config.yaml
head_dim: 64
vocab_size: 8192
norm: "layernorm"
norm_eps: 1e-05
rope_theta: 3520.0
attn_scale: 0.125
init: "normal"
init_std_o: 0.0103
init_std_down: 0.00515
max_steps: 2917
Each number is 200 + 20 x the weight over its row's rms, rounded and kept within 0 to 999. Layers, rows and columns count from 0. The size before them is the row's rms in percent of the matrix's.

# up: layer 4 MLP up, 256x64, rms 0.32, rows 54-78, columns 0-63
# down: layer 4 MLP down (transposed), 256x64, rms 0.242, rows 54-77, columns 0-63
up54,097,192,219,204,202,189,210,192,237,199,217,191,163,244,204,201,204,196,217,186,217,191,180,241,200,204,192,208,170,175,192,186,222,195,186,208,201,213,166,203,207,187,235,152,207,214,198,212,222,196,203,172,171,213,190,183,246,196,153,212,219,200,229,181,204
down54,100,173,204,220,206,198,172,221,174,212,224,221,196,208,205,212,214,146,172,200,184,217,224,172,147,185,238,223,207,205,185,205,191,192,198,218,203,202,189,175,186,195,213,215,202,196,185,178,190,180,190,183,198,194,196,212,204,226,247,222,226,185,198,245,206
up55,096,195,194,213,211,179,210,165,199,220,191,196,158,221,187,196,186,193,178,192,214,188,216,195,184,196,173,227,223,216,177,196,184,212,234,219,192,229,174,174,192,231,220,144,217,215,180,192,216,204,192,198,191,179,170,219,242,197,222,212,205,194,241,204,188
down55,087,175,227,207,189,189,200,238,188,182,210,225,188,201,181,201,230,193,200,208,200,209,218,216,217,179,204,220,197,169,191,191,205,214,161,220,187,187,203,210,239,187,167,248,198,210,179,192,186,168,147,201,174,216,216,180,191,208,166,212,215,217,184,218,221
up56,100,222,184,162,201,198,194,201,196,163,175,182,181,209,236,205,206,217,229,225,202,192,190,223,234,179,214,190,235,199,183,202,210,191,219,201,228,200,172,213,207,171,168,187,198,210,229,162,184,178,190,197,224,238,200,207,226,190,199,165,200,207,171,206,171
down56,105,204,185,214,193,216,198,201,201,204,189,191,221,204,148,162,197,202,222,161,217,192,206,206,211,213,190,228,192,212,182,203,182,174,190,228,194,179,223,185,235,210,225,214,200,181,220,189,202,218,229,248,219,184,179,159,218,220,199,212,156,198,184,208,184
up57,098,203,197,182,202,214,223,204,184,214,171,195,234,203,204,197,208,190,138,168,196,184,203,197,207,195,161,206,212,209,196,189,209,212,228,238,232,182,218,219,177,168,173,246,198,236,225,188,192,174,194,231,185,202,208,207,214,213,194,184,191,199,181,187,220
down57,093,175,211,220,184,195,190,212,194,195,217,195,182,213,165,197,212,218,254,204,188,196,198,198,192,187,237,190,191,212,219,210,199,202,171,195,192,213,203,179,199,226,233,198,169,173,172,201,260,208,226,181,210,181,170,211,198,234,176,203,224,183,221,209,173
up58,104,186,193,206,191,198,209,226,199,192,169,219,208,171,199,238,216,173,207,233,220,241,235,216,166,185,189,187,174,216,194,208,171,184,178,210,211,194,220,183,212,211,181,217,204,155,198,212,170,201,206,205,202,207,211,222,189,177,209,171,194,246,184,231,184
down58,112,181,190,191,207,185,149,198,201,201,210,233,205,206,170,199,210,203,223,222,193,188,232,217,218,207,214,212,190,190,179,183,183,191,214,230,201,140,187,162,192,228,179,219,187,208,228,164,226,201,193,180,219,218,240,215,220,197,179,203,193,213,208,184,192
up59,102,142,243,195,186,200,193,214,194,200,212,215,216,227,197,213,191,195,207,213,194,218,216,185,194,207,218,175,183,218,176,207,209,137,230,223,203,190,185,200,193,172,242,186,168,188,206,229,202,202,201,196,205,175,204,213,228,192,229,216,202,170,177,196,199
down59,100,200,220,190,171,223,201,186,190,193,202,237,206,204,188,152,199,210,184,197,238,188,193,197,218,197,189,141,199,190,207,214,207,223,197,210,198,201,220,234,199,202,210,251,197,198,211,200,179,186,218,195,180,221,199,188,163,195,174,250,224,176,191,185,213
up60,103,200,219,201,181,221,193,198,180,184,172,208,188,190,197,218,225,238,218,245,179,198,219,221,184,204,222,184,182,177,177,218,209,213,200,185,211,238,175,227,220,207,204,183,185,176,173,255,215,206,210,216,195,170,191,217,146,200,198,201,197,197,184,208,208
down60,102,211,211,195,176,197,216,208,215,197,170,182,174,231,213,156,211,181,216,177,200,193,215,222,186,187,212,178,213,181,168,206,180,249,216,180,200,190,208,176,190,231,203,223,230,228,198,184,220,209,201,158,227,236,228,214,196,177,197,183,186,184,208,194,192
up61,094,165,231,177,180,207,206,184,207,192,180,243,215,174,213,210,242,165,211,198,187,196,195,181,216,207,208,180,206,203,209,204,220,219,182,235,190,191,206,191,187,206,193,169,194,193,203,215,178,229,240,208,199,195,197,204,178,179,178,171,220,159,160,229,195
down61,086,226,150,197,223,183,201,200,234,205,176,188,202,176,208,186,175,207,192,207,213,199,126,215,195,186,197,228,235,195,222,202,196,176,220,179,196,223,202,223,209,203,200,201,209,219,229,181,195,168,197,219,190,221,172,197,219,203,174,207,188,205,227,200,220
up62,100,224,184,239,225,190,221,167,218,232,164,175,209,200,188,187,226,202,179,194,174,191,196,213,225,212,175,199,230,172,180,196,194,188,173,192,189,200,237,170,201,173,213,176,208,203,208,196,174,187,227,206,181,201,184,210,170,202,165,201,208,242,203,218,186
down62,090,202,242,190,207,166,209,209,164,169,197,212,187,223,202,217,177,203,207,211,195,225,196,190,211,165,223,192,166,218,252,192,197,165,208,193,218,207,207,202,183,194,196,195,178,178,201,254,213,202,206,194,201,187,223,174,233,176,202,180,207,162,206,214,196
up63,100,198,194,182,212,171,176,191,203,179,205,178,188,247,203,210,201,200,187,192,230,171,186,212,214,209,204,184,195,216,190,193,176,207,238,217,238,161,196,252,188,191,237,223,210,221,208,214,177,203,192,204,206,230,217,178,227,217,218,179,185,162,195,192,202
down63,088,218,208,202,190,205,199,211,209,168,225,226,215,182,174,192,189,178,189,231,209,185,166,201,171,192,210,232,192,225,218,218,230,198,202,173,239,203,194,149,199,194,210,183,235,196,203,191,200,168,197,210,211,183,197,210,219,151,231,197,224,226,188,179,209
up64,106,195,195,177,234,187,193,220,199,191,252,166,223,231,181,204,192,217,190,199,221,211,205,201,206,163,204,221,206,187,165,221,187,181,179,195,227,152,221,194,208,178,228,211,172,201,208,188,183,215,190,201,195,173,207,214,224,175,178,232,183,201,210,233,195
down64,094,247,187,203,196,194,178,225,187,205,172,220,204,196,198,239,222,187,195,208,187,203,196,197,200,205,174,246,154,199,180,194,191,211,176,197,222,192,236,225,187,179,162,203,252,193,201,205,204,192,237,223,205,183,189,198,203,201,202,187,184,161,207,195,212
up65,104,205,199,197,203,200,185,197,183,234,182,203,183,192,218,185,225,166,188,190,211,201,158,213,191,206,206,204,228,186,168,199,211,183,230,202,233,196,194,199,195,198,179,188,234,226,190,208,150,206,228,194,210,151,227,229,212,199,243,192,226,224,179,197,217
down65,098,185,158,206,189,229,185,213,193,222,189,210,220,206,213,224,221,246,223,228,162,167,204,201,215,194,156,201,201,204,205,196,215,181,173,221,194,197,198,199,204,192,186,211,172,231,183,192,233,177,188,161,177,194,174,208,226,213,219,181,217,178,219,208,202
up66,099,174,186,215,158,193,171,183,189,191,192,176,222,172,220,207,186,235,197,218,171,187,180,195,195,175,197,217,210,225,209,220,186,188,235,214,190,181,176,198,196,203,232,199,206,228,211,147,186,175,229,233,190,208,216,223,182,212,219,199,180,222,202,224,199
down66,102,187,185,209,235,194,189,222,206,203,193,184,183,236,231,192,234,204,195,191,216,194,177,182,215,216,187,225,191,193,161,177,213,206,229,200,210,177,203,187,210,209,217,204,210,209,184,220,184,189,188,191,224,201,174,169,201,156,197,239,177,204,144,231,213
up67,092,191,185,209,208,227,198,185,180,196,207,231,193,206,199,196,225,236,193,187,178,179,155,233,182,225,192,187,225,186,165,227,197,212,224,172,198,215,194,205,191,224,183,194,211,245,218,233,198,212,216,183,185,189,242,175,190,237,197,189,225,185,208,214,203
down67,090,191,188,181,182,174,217,209,239,201,189,220,170,190,203,168,197,191,232,229,184,185,190,193,209,233,211,224,221,154,227,193,215,224,188,198,215,210,212,199,210,167,222,181,196,196,210,172,203,164,185,202,222,228,203,202,179,177,229,208,186,183,156,193,214
up68,100,171,209,191,235,224,230,198,196,214,194,168,235,191,177,204,195,195,199,218,154,188,193,198,203,177,162,206,207,169,198,216,186,198,180,203,205,193,208,203,202,195,215,174,216,225,148,185,185,258,193,219,203,188,199,206,233,180,203,186,229,202,199,196,225
down68,096,218,226,218,227,193,152,191,229,194,191,225,202,165,192,210,179,188,213,216,232,176,187,182,184,210,225,188,181,227,207,200,210,204,179,193,193,190,203,202,218,188,194,198,159,205,250,222,197,177,197,170,162,197,199,215,223,195,169,226,190,217,225,191,178
up69,101,194,168,191,190,206,213,164,184,184,166,166,237,207,219,168,193,224,192,228,223,199,192,189,199,233,193,184,199,218,213,208,205,199,203,197,235,185,211,233,194,172,236,207,162,198,201,168,209,178,223,180,209,207,174,194,179,201,212,231,218,212,178,227,195
down69,096,200,236,208,237,193,203,212,206,229,182,201,195,205,160,224,171,203,204,179,191,181,210,214,157,205,203,224,189,189,210,207,160,169,190,242,181,191,230,189,206,233,189,184,176,202,178,231,208,239,193,208,165,193,205,205,219,183,199,197,183,223,191,185,190
up70,102,196,211,211,211,193,188,214,192,163,196,129,219,190,230,217,184,207,222,209,191,232,216,165,233,227,205,215,191,225,203,168,176,161,215,220,219,202,190,196,199,183,224,181,197,191,226,195,191,184,200,198,199,220,159,177,198,193,205,181,220,207,204,219,206
down70,107,186,205,211,156,205,195,206,204,177,179,199,218,219,237,174,202,204,212,223,212,257,202,194,193,184,201,184,184,186,217,179,209,195,179,176,203,196,203,197,158,202,201,221,199,197,230,180,223,170,169,168,201,242,215,221,194,189,186,190,250,205,211,196,200
up71,119,194,249,213,191,211,185,224,201,166,204,213,218,204,209,166,212,196,182,211,186,201,184,194,180,192,216,146,222,192,200,216,203,224,193,189,193,183,203,211,247,188,159,208,156,205,217,229,184,200,210,185,209,208,234,160,191,202,187,217,225,214,195,196,217
down71,134,221,211,223,198,217,212,220,181,197,156,201,210,211,198,185,181,211,168,203,226,228,250,180,193,210,217,185,174,197,195,259,184,215,192,221,232,186,202,220,204,203,210,182,201,187,190,228,155,168,208,202,194,205,190,201,167,190,196,179,175,210,217,184,197
up72,094,200,205,201,174,231,187,203,187,222,171,203,193,207,182,203,192,196,220,156,181,209,205,208,169,175,199,212,211,193,193,208,138,178,176,225,192,204,163,190,210,223,228,159,194,238,220,182,230,205,210,199,204,187,227,238,209,200,198,220,184,211,204,209,204
down72,088,188,197,182,198,210,195,193,209,217,199,200,203,209,198,179,196,206,183,239,197,222,188,171,213,206,221,202,195,230,213,205,232,218,171,206,205,177,198,223,207,183,202,205,183,180,216,219,191,253,214,238,175,218,166,175,182,231,183,164,187,157,188,179,237
up73,099,169,198,164,186,216,205,199,207,184,188,193,191,207,189,204,193,200,193,188,243,191,215,208,232,207,194,223,211,188,201,227,212,193,161,215,207,164,169,197,175,206,187,199,210,213,242,193,169,215,201,199,231,165,196,205,242,234,176,174,202,195,176,230,229
down73,094,208,210,196,203,180,221,221,212,218,170,196,155,199,211,191,201,198,208,196,245,216,191,172,237,160,206,183,170,213,168,210,223,183,197,213,199,211,199,233,212,194,194,179,139,178,211,223,217,201,199,217,219,213,185,187,186,208,195,211,209,190,161,220,214
up74,106,179,210,177,192,198,205,245,197,165,200,209,193,205,213,185,175,213,206,162,213,180,196,223,215,206,223,201,207,173,184,195,190,181,212,194,216,202,171,241,235,215,215,183,161,214,182,225,204,165,225,201,216,188,171,175,243,209,190,221,187,183,175,209,203
down74,093,193,226,183,180,175,187,205,182,198,230,215,200,180,203,207,188,229,193,188,186,248,189,204,180,171,195,187,204,229,190,199,219,151,201,183,203,254,230,222,239,177,206,193,196,197,211,198,190,199,187,168,197,205,237,202,215,169,229,178,212,194,196,197,216
up75,097,214,231,158,207,187,182,207,214,177,219,208,212,227,200,184,197,208,212,229,206,173,198,189,192,182,203,207,168,182,200,224,204,170,176,196,177,234,188,209,192,209,186,239,178,186,193,221,179,227,183,190,192,209,206,210,205,212,227,164,165,262,202,198,199
down75,089,207,190,233,210,184,181,229,191,248,225,192,215,183,161,193,225,206,225,208,213,202,211,220,210,180,200,176,209,210,206,176,200,186,201,206,208,198,179,178,205,225,184,168,220,229,172,185,219,177,228,178,185,209,212,181,204,196,233,187,171,170,210,152,211
up76,097,172,206,213,153,215,211,205,226,190,209,224,191,222,239,197,184,179,221,175,220,207,188,198,186,201,217,191,189,206,240,172,199,207,217,157,198,223,192,227,166,209,179,231,200,194,217,218,158,210,215,202,224,194,205,185,217,209,190,240,214,192,213,202,173
down76,115,227,172,229,200,196,205,157,198,242,213,189,170,177,183,233,213,197,217,202,181,216,244,229,174,223,188,197,189,180,210,229,212,212,211,192,235,214,215,190,201,183,185,202,169,198,180,182,202,206,179,202,153,206,217,175,201,184,183,204,199,185,192,195,230
up77,087,208,196,179,218,187,200,203,217,201,216,199,213,220,217,236,217,210,215,168,225,163,171,193,222,173,176,197,210,196,198,161,208,222,224,227,202,212,214,163,196,171,187,226,183,193,212,187,161,220,222,167,190,191,223,225,233,203,220,180,213,231,199,204,191
down77,084,224,211,202,215,198,175,172,182,224,180,211,203,151,204,161,198,201,178,236,191,217,207,202,199,194,187,180,206,200,210,200,226,183,199,169,192,206,186,202,181,220,205,178,197,225,206,206,265,227,195,219,193,200,170,215,208,159,170,203,213,209,233,184,201
up78,103,201,202,162,200,205,194,175,231,209,221,227,205,214,194,203,202,198,189,199,195,181,184,222,201,168,211,200,194,229,224,232,246,175,170,225,163,244,201,190,212,194,205,180,193,200,202,204,193,219,206,172,177,190,192,181,202,201,232,202,184,227,214,163,157